Each number is 200 + 40 x the weight over its row's rms, rounded and kept within 0 to 999. Layers, rows and columns count from 0. The size before them is the row's rms in percent of the matrix's.

# layer 4 MLP up, 1920x320, rms 0.0973, rows 1487-1574, columns 160-239
092,122,199,161,219,266,166,167,195,183,173,157,216,155,193,161,162,269,179,230,186,142,225,175,212,164,196,198,189,161,254,256,192,216,167,150,213,263,146,248,271,162,272,150,219,159,122,167,292,201,226,183,200,177,254,188,188,202,244,191,155,132,215,192,124,245,219,257,226,206,210,205,171,149,185,164,160,218,194,280,246
108,240,184,189,138,211,214,203,104,227,162,274,266,225,139,215,170,229,224,194,175,218,165,231,188,119,189,180,124,175,275,224,149,206,131,199,181,212,195,192,159,247,230,146,176,170,177,175,189,138,187,239,234,202,193,223,134,165,171,213,170,202,236,232,209,230,217,253,159,235,245,179,241,224,240,160,300,184,160,209,163
093,201,239,165,197,220,133,201,119,252,234,201,215,173,209,169,215,115,218,190,186,206,198,144,174,148,232,271,259,220,209,206,154,176,243,274,228,269,267,216,183,181,194,153,125,273,200,119,159,186,218,246,175,176,232,188,192,260,218,148,195,192,217,149,215,221,260,229,184,207,171,193,202,245,219,225,174,260,119,223,158
100,226,202,228,159,255,173,161,163,152,258,113,248,197,192,184,161,247,187,220,277,194,246,223,194,258,149,205,217,178,156,262,183,143,198,187,173,255,229,163,198,212,137,188,276,216,130,114,177,201,233,225,190,179,208,251,164,237,161,179,150,233,203,214,185,282,215,207,121,104,230,137,214,208,202,196,167,246,177,163,188
105,279,106,213,224,318,211,224,268,185,123,182,146,235,166,158,268,165,160,162,160,175,202,223,120,190,231,193,196,152,231,217,208,234,257,203,198,182,225,224,185,179,188,220,239,161,149,201,218,240,184,163,216,209,97,194,207,197,163,187,194,176,142,246,162,184,205,217,283,195,246,233,251,169,227,158,292,114,185,228,231
105,224,241,177,188,280,229,211,236,258,206,232,217,211,171,181,189,233,245,183,243,148,179,221,207,205,192,228,237,118,172,183,193,243,191,179,233,245,192,194,177,168,211,161,229,165,181,127,161,181,159,175,200,270,144,220,235,225,175,217,182,206,148,184,202,196,181,188,217,269,211,230,173,217,248,200,219,271,246,133,289
086,232,179,218,226,176,221,232,226,253,248,194,217,171,160,248,170,259,255,223,247,116,193,201,210,217,160,236,248,192,152,229,191,235,147,240,204,173,172,130,213,202,280,198,257,196,191,214,214,182,159,221,245,271,200,280,224,199,177,186,278,243,215,171,267,204,182,224,180,283,197,246,157,232,226,214,224,227,228,216,196
098,234,205,196,176,190,226,229,153,203,206,144,201,217,328,347,156,168,220,149,227,175,164,133,196,135,181,181,203,182,165,178,238,158,245,225,201,193,115,134,234,204,242,229,164,197,231,195,156,266,194,231,132,171,259,230,178,87,218,271,271,226,255,209,106,179,234,134,213,200,188,233,238,131,235,229,162,153,236,163,143
098,180,212,110,229,179,265,186,200,199,160,236,205,173,218,160,143,250,138,221,145,191,211,199,228,268,227,128,254,181,234,252,198,223,211,223,188,197,216,173,290,153,208,178,230,174,203,247,235,216,270,285,136,138,133,254,297,154,182,202,317,231,210,243,204,147,190,203,151,226,275,249,173,223,190,148,151,160,281,220,208
091,137,214,241,183,142,251,242,240,230,234,179,229,131,204,214,198,155,152,124,174,104,209,166,276,181,213,230,174,153,117,236,179,164,257,216,196,257,117,166,154,222,231,158,154,271,229,198,221,201,243,234,165,144,75,251,150,196,250,148,223,164,228,201,231,228,237,261,199,136,203,200,188,202,182,183,292,192,218,196,206
088,146,213,141,154,158,224,195,184,205,194,186,217,299,127,187,108,231,263,169,143,239,185,307,125,278,218,185,193,244,198,163,117,193,158,197,172,127,185,166,207,220,240,211,213,291,124,200,264,146,282,203,195,233,169,173,205,197,273,169,187,193,216,199,206,164,211,147,221,260,184,160,161,171,209,163,190,166,278,196,225
105,208,127,187,206,253,228,211,192,256,166,198,150,165,162,154,259,228,196,251,204,257,256,235,177,162,141,196,180,161,232,232,216,176,210,178,277,186,280,170,225,253,247,208,189,258,181,181,132,190,190,154,190,212,172,222,177,237,175,208,207,125,259,182,226,185,170,230,171,209,264,236,163,177,159,137,202,170,187,209,222
100,242,164,235,191,232,234,202,200,188,164,166,160,233,224,116,176,150,114,246,255,228,218,165,187,208,196,151,166,167,161,164,158,252,280,152,257,182,224,195,236,198,265,199,233,162,145,202,159,176,149,151,235,213,175,161,226,194,234,249,229,266,221,226,253,241,188,196,123,187,270,164,200,196,230,191,212,198,207,237,190
104,129,111,129,208,197,206,237,219,187,206,60,218,157,219,230,184,210,269,158,256,187,206,176,212,134,137,157,203,124,197,139,222,249,273,175,157,246,270,200,148,171,182,190,199,208,236,230,186,190,245,161,267,224,217,269,119,139,248,180,245,252,195,174,277,162,128,243,249,193,210,167,157,178,201,302,210,179,160,173,216
100,275,150,259,223,225,217,179,117,201,245,181,168,272,214,239,229,154,297,138,146,217,151,155,178,290,266,149,160,147,145,170,252,218,144,285,159,170,238,163,183,211,128,194,185,226,215,203,206,224,207,239,211,143,258,151,203,154,173,201,146,174,249,195,239,235,226,162,249,199,205,259,239,198,196,177,237,226,168,227,200
096,277,190,257,185,217,228,200,211,166,216,237,196,194,198,275,217,235,170,165,284,204,289,173,123,174,219,258,176,252,226,133,276,225,183,175,161,153,221,211,177,198,242,222,274,171,219,221,210,187,259,154,260,236,154,271,143,207,223,176,234,216,195,187,251,215,180,253,181,64,192,266,210,194,207,214,231,238,188,172,157
097,152,236,162,151,195,271,232,196,249,182,301,144,209,242,204,256,254,280,160,185,160,293,129,263,194,160,124,227,169,179,221,239,261,165,168,196,230,229,137,201,192,281,182,216,188,213,167,257,236,212,268,212,192,204,196,272,161,229,210,232,194,247,217,231,204,184,248,160,208,167,195,176,211,168,222,158,238,175,214,201
087,164,157,170,194,195,214,213,190,205,138,208,223,234,160,128,201,238,177,206,181,232,234,230,181,219,230,94,202,217,202,185,263,268,201,263,184,172,170,174,239,181,234,204,227,202,198,188,242,141,197,184,218,142,209,297,151,112,270,224,154,227,248,188,176,195,290,178,256,145,140,137,194,238,247,218,185,133,223,228,194
090,255,226,235,279,201,150,195,236,173,187,261,156,185,186,169,217,149,186,215,193,187,184,225,226,183,207,161,198,213,199,242,215,108,172,259,162,260,177,125,248,158,230,242,159,164,170,232,185,220,229,137,237,206,223,227,164,223,202,133,154,199,225,166,192,202,191,168,98,199,279,201,275,201,206,179,188,236,234,149,150
109,189,222,216,214,129,161,226,175,190,287,239,154,145,160,79,111,187,221,171,240,112,248,230,129,146,169,227,202,235,222,195,149,194,150,192,204,206,212,127,152,293,155,311,252,219,252,221,153,244,154,228,210,217,138,269,188,182,200,236,208,183,254,215,161,207,180,225,150,209,191,107,224,188,231,184,254,244,152,267,200
114,259,241,134,218,216,156,169,217,195,142,164,166,153,192,193,182,191,218,267,199,151,222,212,155,173,251,202,203,210,261,188,197,144,191,210,201,178,226,156,188,213,130,151,243,208,176,136,208,187,230,273,183,109,150,200,227,139,129,166,219,151,242,263,214,179,258,187,183,238,168,211,150,219,223,197,200,208,103,269,132
097,122,194,144,202,237,227,259,254,226,211,203,223,186,209,197,189,193,194,231,166,266,257,190,139,243,208,118,203,240,209,285,124,221,177,220,160,170,209,198,193,192,229,220,248,242,185,136,149,221,260,151,190,171,256,222,276,191,165,119,136,195,235,187,221,236,139,234,189,204,196,197,243,245,195,211,193,216,219,184,241
107,271,221,230,210,208,168,205,171,192,141,204,232,182,128,244,232,259,239,125,198,237,248,216,148,235,232,189,290,203,250,184,226,181,194,141,231,244,129,151,156,204,233,263,204,187,218,161,227,148,219,202,246,179,203,231,139,130,228,233,231,157,164,233,188,170,246,215,227,166,184,217,320,200,189,263,157,175,194,201,166
095,190,200,179,175,218,212,129,172,210,200,182,158,116,244,198,208,184,175,270,197,188,239,176,213,205,121,198,218,178,151,257,206,186,231,229,213,225,244,140,173,209,228,181,194,166,195,219,232,235,160,211,119,226,168,233,200,155,257,229,151,261,204,226,256,91,265,174,199,206,221,125,209,122,230,223,196,213,227,193,158
100,197,160,171,206,189,190,146,264,273,204,261,216,231,144,177,181,224,233,187,215,263,119,187,231,284,126,233,183,226,221,140,227,180,195,262,185,167,187,196,281,190,157,202,243,214,217,200,292,207,165,169,164,180,189,243,252,220,213,188,216,229,164,129,206,167,212,211,207,178,230,131,214,212,217,226,111,164,229,159,155
097,218,212,240,175,188,145,162,133,206,175,211,193,134,158,221,244,240,191,215,197,152,112,176,231,184,203,194,165,234,189,183,214,142,251,128,160,209,172,223,234,197,221,201,283,206,148,238,166,199,304,223,180,249,235,233,208,265,271,160,60,203,151,208,199,200,141,174,229,189,292,209,140,228,189,144,300,193,216,167,188
098,224,207,264,234,222,172,248,186,152,241,187,148,198,93,157,208,141,252,125,207,196,227,198,162,158,240,148,216,192,102,166,192,165,175,145,184,169,225,148,245,197,124,179,298,180,137,191,250,176,253,169,247,142,184,188,204,158,212,146,202,246,114,249,228,182,250,195,197,209,283,179,179,226,213,244,274,199,229,208,216
098,197,173,232,281,159,194,248,296,224,207,264,202,232,141,197,167,180,225,182,202,113,226,263,207,243,178,192,160,214,174,143,298,226,181,223,212,178,213,160,174,248,203,159,223,249,170,187,225,186,156,191,235,150,233,168,240,194,162,217,252,134,230,130,214,205,194,227,180,199,153,196,240,225,196,162,162,258,192,141,130
099,190,213,197,253,226,196,226,148,214,189,206,164,196,194,191,256,210,209,234,266,235,222,202,152,191,193,115,151,162,207,199,169,182,216,214,246,215,227,244,137,191,170,214,266,199,162,195,254,243,226,208,172,169,208,189,256,135,268,210,119,213,214,203,184,140,201,239,204,223,248,192,234,264,230,233,225,218,117,237,158
116,204,202,229,233,117,172,220,145,123,210,234,216,224,172,170,250,164,264,255,209,118,242,205,255,173,154,230,233,158,252,176,228,249,204,246,182,166,201,266,193,218,217,193,252,237,182,169,226,204,171,161,245,105,205,172,146,201,133,187,185,172,218,224,232,207,166,245,191,161,210,259,166,255,183,230,173,275,179,238,197
095,188,258,165,232,181,210,184,207,197,219,177,260,218,120,196,206,262,270,233,223,249,213,162,215,218,244,157,211,184,224,259,213,213,198,187,149,163,220,222,224,120,302,208,188,168,178,208,197,179,172,234,179,232,246,200,236,219,245,136,185,163,205,202,199,188,200,207,250,176,180,138,178,206,199,182,192,215,141,149,186
101,248,155,276,206,235,161,175,191,206,248,177,138,253,272,196,208,164,211,242,163,174,311,166,157,200,267,177,235,257,129,214,150,124,218,239,193,164,238,146,153,144,132,219,250,269,177,192,208,236,250,276,224,238,247,218,205,218,128,137,205,193,242,253,186,212,189,214,193,213,184,179,180,146,131,217,206,145,145,226,195
108,123,195,289,191,208,172,258,175,193,135,235,165,146,210,201,227,164,203,229,215,170,204,230,196,177,181,165,152,209,220,152,175,219,170,211,222,187,262,159,176,189,205,268,273,149,165,324,232,247,193,195,274,154,229,172,203,152,140,267,187,135,213,179,217,168,195,192,258,203,171,142,267,159,264,149,239,115,187,263,217
100,249,263,271,228,167,173,211,174,234,226,147,256,249,130,218,185,242,257,177,187,173,189,249,271,212,220,161,170,188,237,274,143,216,284,190,187,244,177,154,170,146,185,228,258,219,252,187,220,234,156,223,188,189,161,260,208,205,187,271,198,221,98,225,157,224,222,245,192,196,171,237,188,273,204,105,183,182,190,278,247
091,174,109,172,223,141,181,223,203,251,198,156,135,171,226,204,221,232,164,228,244,165,178,221,147,186,209,223,144,182,260,167,129,171,210,175,268,256,227,157,166,253,286,130,159,155,248,214,216,172,239,175,194,207,192,232,231,278,176,259,132,172,166,241,202,206,151,181,257,274,185,157,186,176,225,255,199,145,181,144,201
090,213,201,128,180,186,218,275,174,170,198,204,290,142,252,170,192,140,224,159,217,245,135,279,170,143,264,105,217,146,220,176,228,179,167,99,179,191,197,162,209,184,182,193,229,190,290,208,223,165,148,235,213,226,161,143,229,199,165,178,231,223,169,239,215,181,156,227,255,146,245,176,251,196,216,169,170,153,155,244,234
100,123,224,229,202,146,163,244,199,225,199,228,189,212,200,174,136,131,185,193,192,219,211,206,203,197,309,195,182,204,202,177,180,226,157,147,214,174,222,188,202,220,176,199,208,231,170,233,228,258,146,222,158,240,162,187,248,230,186,286,135,265,243,205,217,128,157,241,193,170,222,226,201,204,183,166,238,169,232,242,160
101,198,259,222,165,229,180,195,113,243,249,237,230,198,187,226,189,166,174,177,223,245,234,176,246,207,170,167,255,214,196,287,205,150,150,169,225,146,184,197,187,271,239,202,185,117,217,297,188,190,241,274,224,202,230,99,231,231,189,268,286,181,216,244,198,236,183,191,116,266,214,198,249,132,182,155,258,150,261,228,279
099,151,176,97,76,209,202,189,177,266,193,288,161,144,169,189,209,176,198,197,220,138,245,199,180,169,237,178,186,159,195,208,117,239,191,256,224,196,209,225,240,161,206,213,166,205,242,161,251,258,246,221,272,207,215,248,173,165,142,247,192,160,265,181,195,261,214,164,194,206,273,168,237,224,210,195,242,209,227,226,204
100,224,220,175,201,153,193,180,183,156,248,244,210,130,202,203,207,233,251,201,128,198,225,167,210,254,135,188,183,278,121,260,172,163,175,204,135,217,137,157,192,193,225,268,318,223,190,246,158,293,180,229,208,160,207,176,181,129,220,203,228,249,216,155,195,242,156,161,231,141,164,229,223,233,266,217,141,218,128,187,185
099,283,245,268,153,195,199,184,230,239,192,225,169,239,150,176,254,168,214,152,175,195,246,141,224,111,203,136,193,254,135,190,207,266,226,281,205,212,190,254,213,212,216,172,213,190,258,234,210,217,192,179,264,213,250,214,222,203,173,217,178,202,212,193,167,195,180,191,212,231,226,254,160,204,193,187,245,162,120,206,230
089,214,247,152,255,156,214,261,221,121,163,266,175,253,190,146,214,228,157,223,211,160,189,121,159,171,179,203,243,184,166,226,203,154,163,258,189,230,207,195,179,219,305,252,241,185,211,192,151,171,231,287,205,178,154,175,131,227,200,254,247,211,245,159,199,220,115,197,130,90,190,186,158,196,187,209,195,235,177,191,162
094,242,221,167,186,186,258,104,179,177,213,190,240,135,242,256,186,188,188,175,193,228,199,147,219,176,299,174,154,236,187,217,176,155,186,177,240,193,252,275,251,228,255,193,210,211,233,177,298,143,182,177,126,220,162,244,178,200,183,179,211,245,215,194,189,175,205,173,181,222,192,217,225,173,210,189,150,187,178,219,190
096,248,196,223,188,236,223,139,204,246,192,184,207,193,144,187,224,163,218,230,240,225,273,176,162,195,195,248,201,183,208,198,191,169,215,129,265,192,241,142,178,150,237,179,181,147,214,308,243,199,266,253,244,240,202,132,243,256,140,172,162,198,234,160,168,210,166,157,180,214,232,250,125,227,180,153,180,191,195,155,178
100,200,232,202,286,223,241,163,197,245,284,199,214,210,216,143,204,250,157,187,137,242,198,289,274,129,159,232,136,200,179,280,186,227,154,205,172,166,204,162,152,163,195,190,229,271,218,212,247,235,179,233,209,151,247,195,157,194,184,178,206,262,212,177,146,240,217,263,226,190,173,222,204,169,177,232,219,194,200,219,170
093,180,268,262,213,201,264,170,213,187,182,270,241,173,193,83,160,208,149,208,192,145,283,211,202,216,165,228,216,198,247,229,319,267,238,163,186,240,168,154,181,180,203,235,234,125,186,197,220,239,215,219,184,210,203,163,154,189,239,133,196,173,209,150,187,188,266,230,257,218,219,210,215,174,191,269,179,255,253,215,204
092,220,187,123,232,143,230,185,149,221,225,211,303,167,163,236,218,224,187,204,184,222,235,171,168,214,293,178,219,189,195,122,140,199,191,138,152,219,223,138,131,179,265,174,153,246,181,199,290,264,147,221,149,221,189,148,173,181,219,194,248,175,189,196,160,188,121,236,180,241,155,211,187,151,188,223,191,194,243,220,210
093,183,141,193,175,227,193,202,184,225,225,166,308,171,218,218,159,255,156,183,173,218,198,150,212,195,158,166,155,158,170,157,210,253,272,182,169,211,208,237,173,207,204,266,221,136,189,251,179,168,206,152,204,233,142,236,205,194,177,241,183,181,225,220,179,282,145,175,125,215,142,152,277,255,260,217,245,271,154,234,194
094,194,146,227,220,230,250,206,219,209,217,241,226,209,250,162,293,231,161,200,190,265,165,166,136,214,224,140,228,227,117,240,149,205,210,177,188,175,238,171,214,209,251,240,214,154,162,242,225,190,188,240,138,209,284,130,161,193,185,211,280,157,205,238,99,131,182,160,147,203,194,185,250,144,164,221,205,97,233,149,183
089,177,231,85,197,126,127,259,236,166,249,218,195,140,264,189,250,197,144,223,149,206,185,203,219,177,211,116,141,203,175,235,223,198,246,220,215,166,170,248,200,181,239,201,180,175,161,205,210,171,159,247,190,121,142,218,226,197,267,192,253,210,213,166,198,184,230,189,165,250,201,179,170,195,204,212,231,199,197,269,118
097,211,231,203,211,269,205,272,236,220,248,159,183,277,245,133,188,211,197,162,231,123,217,146,162,226,124,222,127,224,243,188,263,163,188,251,229,200,165,182,231,239,247,139,281,265,243,205,211,197,280,223,186,167,138,233,198,215,205,196,121,185,214,249,192,261,191,164,184,253,213,254,193,266,193,213,263,202,128,177,189
097,236,205,227,169,206,258,212,230,265,266,110,121,191,237,158,145,117,154,205,154,216,243,256,204,281,175,297,189,156,232,155,180,182,218,201,195,191,199,270,222,226,188,193,228,190,232,207,267,178,160,231,119,203,209,210,170,262,179,172,202,206,190,219,208,210,174,227,193,201,188,142,189,188,225,264,214,240,186,151,214
090,224,224,167,317,270,220,173,146,155,200,270,221,240,211,139,130,212,208,213,250,206,198,160,168,224,226,156,168,211,165,208,207,244,177,178,187,202,166,187,182,158,154,236,247,149,200,203,261,196,146,197,215,197,162,108,243,178,231,181,179,169,250,158,133,219,213,156,167,197,143,194,234,254,223,150,208,283,191,152,189
098,156,216,178,214,201,215,162,150,207,177,220,244,214,207,198,217,258,141,201,257,245,248,179,206,203,173,279,161,219,206,150,153,229,144,121,228,228,238,195,231,206,202,222,198,272,237,96,193,217,204,195,225,166,242,255,167,245,253,114,253,291,165,170,235,146,255,200,256,181,250,223,217,187,229,189,200,210,137,149,214
094,239,192,138,243,153,210,224,198,196,238,191,228,141,176,225,129,228,200,176,146,232,211,197,209,245,197,146,213,149,213,191,206,212,241,294,167,93,169,190,214,234,224,181,104,210,221,131,281,193,195,131,279,190,198,220,135,194,190,248,240,233,203,214,266,240,217,242,180,159,177,198,204,95,168,179,240,231,237,178,170
091,222,203,250,201,181,205,276,216,180,231,193,236,204,151,141,160,210,239,169,173,242,183,292,197,214,234,216,296,215,209,262,180,246,216,215,195,235,199,244,232,131,168,178,178,218,166,203,255,236,196,199,197,155,172,186,167,197,221,178,293,160,259,154,146,222,285,222,150,208,182,184,291,214,249,211,162,165,148,212,172
099,283,204,143,195,297,209,196,158,213,166,186,237,181,189,194,283,160,259,145,230,170,154,244,148,178,207,251,268,240,192,183,190,169,263,157,160,217,206,143,219,211,114,193,220,256,217,147,218,253,155,199,266,193,224,276,188,175,221,131,295,185,193,176,259,212,201,177,163,271,219,192,203,229,224,169,231,273,195,224,154
098,180,180,226,242,135,278,47,133,190,210,165,128,275,224,216,274,234,238,123,151,259,202,250,212,230,196,150,225,243,207,215,236,215,204,289,195,155,205,206,198,197,152,138,193,214,206,211,150,219,200,255,147,195,273,212,137,144,244,138,221,157,200,207,196,166,193,176,182,231,173,219,290,245,244,236,195,218,187,173,190
093,228,200,229,200,170,167,202,261,228,171,225,182,177,193,257,205,236,304,146,208,279,232,170,169,238,161,246,180,141,255,172,193,178,116,279,145,147,135,168,205,181,292,298,215,148,174,159,196,231,178,238,223,178,218,215,176,261,196,183,197,150,147,245,132,261,225,170,218,144,160,163,211,204,209,266,200,162,223,268,194
089,253,242,243,222,282,102,233,142,145,155,228,209,142,132,189,175,198,169,196,271,176,192,275,230,264,209,237,267,198,182,131,251,181,226,168,147,200,230,200,237,263,157,186,228,208,188,202,127,276,213,201,209,194,246,191,282,243,235,223,176,225,152,241,237,213,198,165,231,203,190,178,122,177,211,146,212,216,230,217,235
098,198,188,202,246,230,197,210,224,250,198,241,221,131,236,180,247,259,273,143,338,234,173,219,271,64,198,196,223,219,184,214,210,216,199,215,241,142,218,147,273,184,246,277,246,201,194,235,177,242,267,181,161,219,232,229,186,206,178,130,230,177,193,224,263,218,191,161,301,220,133,204,216,192,170,157,131,152,199,188,213
094,229,259,152,209,191,156,178,146,261,196,138,165,180,161,158,185,193,186,161,235,136,193,264,213,154,234,153,191,180,178,234,246,233,212,208,162,180,155,213,205,261,254,190,206,252,140,252,152,201,163,171,264,212,165,198,235,177,227,215,81,201,162,112,187,161,209,214,176,258,211,183,157,222,249,288,179,253,269,239,196
102,175,265,224,192,163,179,202,139,222,237,199,176,246,98,181,208,170,197,182,54,232,301,129,223,136,208,241,194,222,208,193,164,235,204,187,187,145,185,138,268,222,189,189,206,284,162,253,206,124,263,194,240,172,175,242,221,177,227,194,164,257,181,182,181,207,181,227,132,206,253,159,197,263,222,166,264,290,248,223,158
092,185,179,165,165,189,225,153,230,211,175,272,155,234,175,244,222,262,202,211,217,247,163,209,200,234,247,138,211,201,166,237,173,245,183,152,138,227,185,206,204,224,127,231,187,246,160,189,193,236,123,238,179,226,171,168,206,153,148,189,191,245,132,309,185,230,164,204,156,234,224,206,243,186,223,181,147,199,139,154,98
096,200,245,156,143,226,153,197,227,230,203,168,155,209,175,165,119,238,215,190,180,203,251,63,213,186,235,168,260,185,182,329,250,178,204,219,266,226,266,126,234,201,225,183,193,252,178,157,181,189,220,183,206,186,167,255,269,201,197,203,157,117,162,238,222,192,243,162,203,190,198,180,193,238,204,110,251,165,211,160,103
102,222,187,126,219,205,137,282,151,221,166,195,203,232,177,133,199,237,199,162,162,181,209,132,168,180,272,199,159,177,241,171,199,227,175,170,164,237,207,122,201,223,281,149,239,154,140,253,217,236,141,194,208,132,176,170,252,166,230,216,168,155,233,184,110,212,169,229,222,189,262,201,212,259,202,177,199,221,182,251,244
099,211,221,249,200,239,155,163,188,167,227,174,185,140,209,199,217,196,242,252,224,249,202,274,180,205,200,206,196,206,203,249,265,203,214,218,197,165,155,181,240,183,250,168,209,210,248,94,237,226,228,178,223,275,201,217,138,197,224,188,189,225,207,203,245,252,185,146,175,234,189,232,149,205,209,162,170,173,197,212,189
084,284,239,201,266,135,239,256,211,160,101,229,230,224,204,226,251,128,194,256,302,187,193,229,177,219,147,178,203,182,222,107,181,225,158,151,84,195,213,179,259,219,244,248,198,258,262,206,242,202,183,236,128,181,183,207,224,239,188,229,216,211,236,236,133,199,239,214,208,126,131,198,188,205,237,159,245,155,193,100,159
101,145,233,163,227,200,182,213,257,198,212,164,211,181,179,190,174,202,248,128,183,252,232,174,148,210,218,196,173,201,222,228,176,284,162,272,246,224,248,196,172,159,241,235,166,171,188,280,235,188,218,176,187,99,203,253,223,189,222,250,208,221,214,251,206,201,245,198,184,192,205,191,169,201,240,127,156,169,172,164,235
091,260,211,206,199,185,205,249,242,216,170,186,179,212,252,203,159,187,232,135,164,194,194,261,168,210,168,150,162,179,205,162,215,165,248,191,174,172,210,232,190,173,187,194,167,138,237,278,205,205,174,226,208,230,249,243,154,319,129,191,150,216,159,240,145,158,212,180,186,240,257,174,246,275,198,195,147,174,238,217,178
095,214,214,225,240,239,233,169,168,295,212,275,218,183,200,178,184,190,241,165,221,243,176,153,237,196,212,231,208,209,160,142,191,184,177,244,194,219,181,257,197,174,260,145,115,273,210,180,189,209,253,226,232,167,255,182,241,169,204,239,181,200,185,180,180,219,228,151,141,180,194,207,161,230,234,309,234,243,147,244,230
100,182,146,158,198,223,258,164,134,202,212,186,161,156,200,192,286,141,198,240,216,195,157,268,164,186,246,177,278,252,211,161,213,190,249,160,220,107,262,159,167,184,132,215,172,242,126,141,252,210,190,195,239,204,219,138,181,298,191,194,278,205,179,134,185,218,165,127,198,263,178,228,209,188,214,247,246,200,87,190,144
091,241,211,194,231,220,171,184,182,226,198,245,280,201,212,214,157,207,204,286,175,190,165,138,215,243,180,278,177,245,268,248,185,194,177,141,207,164,161,240,211,151,201,143,158,248,219,186,190,215,260,209,209,223,190,210,190,222,210,276,244,124,169,194,217,274,185,163,225,141,215,185,214,246,235,222,255,219,215,173,113
093,235,140,191,190,188,188,154,266,230,189,268,182,259,214,185,107,176,217,155,230,212,165,244,129,175,243,186,284,221,223,195,152,180,212,233,199,240,206,251,270,192,192,159,188,204,201,217,275,231,205,201,236,229,201,132,227,167,235,200,206,162,249,204,251,176,209,186,228,169,226,186,202,180,169,148,126,200,140,266,206
110,250,253,228,300,158,323,171,215,151,209,194,255,148,211,216,161,243,236,200,183,252,166,197,130,158,243,259,128,248,191,198,209,247,195,208,193,158,219,130,134,191,187,211,204,200,197,211,284,223,218,209,191,208,246,231,192,196,241,250,170,201,168,205,175,169,136,228,256,231,247,188,266,140,250,150,124,184,148,181,237
106,199,222,209,208,183,182,206,213,147,232,222,267,234,192,188,217,185,233,212,151,178,199,225,267,231,187,141,245,140,242,163,191,203,131,183,177,215,195,195,234,222,195,227,147,197,249,248,213,196,216,249,180,155,137,218,285,207,200,246,195,186,210,152,180,165,226,226,216,219,195,209,219,219,203,227,184,137,256,184,151
104,188,174,273,213,161,251,285,220,199,132,186,249,265,235,182,157,149,210,132,134,206,199,234,256,236,250,232,229,122,182,253,295,184,146,240,190,264,238,201,223,205,119,266,72,202,163,216,271,209,209,180,183,224,199,176,201,143,206,224,183,242,272,153,236,250,184,180,195,166,170,202,198,287,183,229,99,221,247,236,154
094,152,181,160,104,186,221,207,173,233,265,203,138,156,201,227,205,200,249,140,241,232,193,270,146,160,142,160,202,228,138,136,241,182,284,205,207,242,221,245,152,171,144,123,255,223,215,226,277,189,171,244,247,170,214,238,247,253,130,230,185,207,264,161,289,265,194,236,231,167,112,189,230,195,215,156,198,236,231,260,241
094,153,190,209,236,159,170,225,141,186,150,160,163,139,224,203,207,209,193,209,194,250,182,245,192,179,176,207,113,182,184,153,239,114,188,171,219,295,212,125,100,241,217,240,208,222,169,186,193,164,222,206,173,247,190,228,181,143,207,266,188,198,242,200,298,140,308,216,233,226,163,254,216,180,228,232,198,180,238,191,163
094,151,151,243,160,214,147,186,218,148,209,211,226,140,213,228,215,243,245,235,247,274,241,201,235,211,171,197,181,184,267,221,222,171,211,128,183,152,190,148,232,222,180,182,204,214,149,171,245,215,105,189,183,196,226,218,204,171,183,236,302,191,185,218,202,192,240,62,177,203,234,132,230,168,199,217,220,240,226,195,242
092,194,136,161,180,218,236,208,238,196,207,207,225,189,199,243,176,244,179,171,196,202,215,160,241,164,147,213,205,262,167,212,210,148,115,193,158,215,205,212,222,206,182,244,198,193,155,196,182,198,128,182,220,302,142,234,161,167,158,182,200,205,204,215,198,239,222,201,201,217,146,121,183,207,235,190,171,249,173,215,290
094,125,213,207,223,165,265,245,162,185,141,330,215,127,243,204,131,169,218,142,193,148,138,175,232,199,265,218,203,170,214,183,208,221,272,255,181,225,179,199,138,219,303,149,179,242,200,116,225,208,203,187,152,237,195,192,168,192,260,156,57,208,184,234,221,198,276,249,212,137,215,179,165,147,216,213,197,209,219,178,171
105,280,188,235,171,215,161,240,240,209,164,216,167,189,248,212,210,191,141,251,206,200,135,177,171,246,189,170,317,129,248,159,161,124,234,173,170,176,204,262,223,243,255,166,163,227,283,202,220,245,246,211,223,166,220,232,204,215,263,236,206,127,196,240,257,239,125,275,197,199,267,185,228,205,212,183,248,169,182,209,192
093,149,186,215,211,141,218,230,222,247,211,199,199,179,148,237,134,157,254,224,252,211,197,196,105,161,211,218,239,207,248,210,209,162,165,249,230,118,189,164,173,249,262,195,250,224,213,171,106,176,153,215,194,219,177,80,222,191,205,236,219,126,122,188,219,216,295,180,227,213,203,136,226,219,257,248,208,254,175,178,87
094,214,220,196,161,133,265,182,131,235,172,199,179,214,178,246,215,187,213,275,243,173,168,217,173,208,203,166,204,253,247,263,168,121,148,147,208,204,248,196,219,134,230,190,229,212,260,150,246,217,244,217,192,199,174,195,233,224,211,219,179,216,219,153,161,139,219,163,167,166,200,182,204,138,222,172,215,145,157,230,186
097,236,233,230,237,207,182,148,215,267,174,159,244,249,171,154,193,192,108,158,179,222,244,167,148,164,199,168,226,197,180,131,172,210,219,147,168,173,200,151,216,214,203,272,182,184,231,137,167,205,245,165,200,223,245,133,219,187,210,163,170,150,126,162,207,180,160,190,279,192,231,161,201,214,260,217,231,252,221,195,238
100,215,187,160,202,221,174,152,161,203,189,163,239,199,230,199,223,138,154,156,161,210,187,130,180,217,255,183,185,177,108,257,233,217,253,157,213,183,165,262,249,224,186,211,141,204,164,212,292,245,135,204,212,168,215,197,195,189,164,236,220,211,158,188,198,196,234,90,183,240,187,165,207,208,189,159,235,203,208,187,175
101,228,167,180,161,181,195,201,190,304,153,208,239,241,150,147,242,188,206,217,178,194,192,233,160,200,244,200,196,213,194,268,165,284,265,192,140,237,232,205,226,207,205,270,189,231,243,139,215,195,190,228,218,271,211,220,198,211,222,145,159,162,138,184,242,212,153,274,295,173,220,270,248,188,236,177,277,255,228,170,200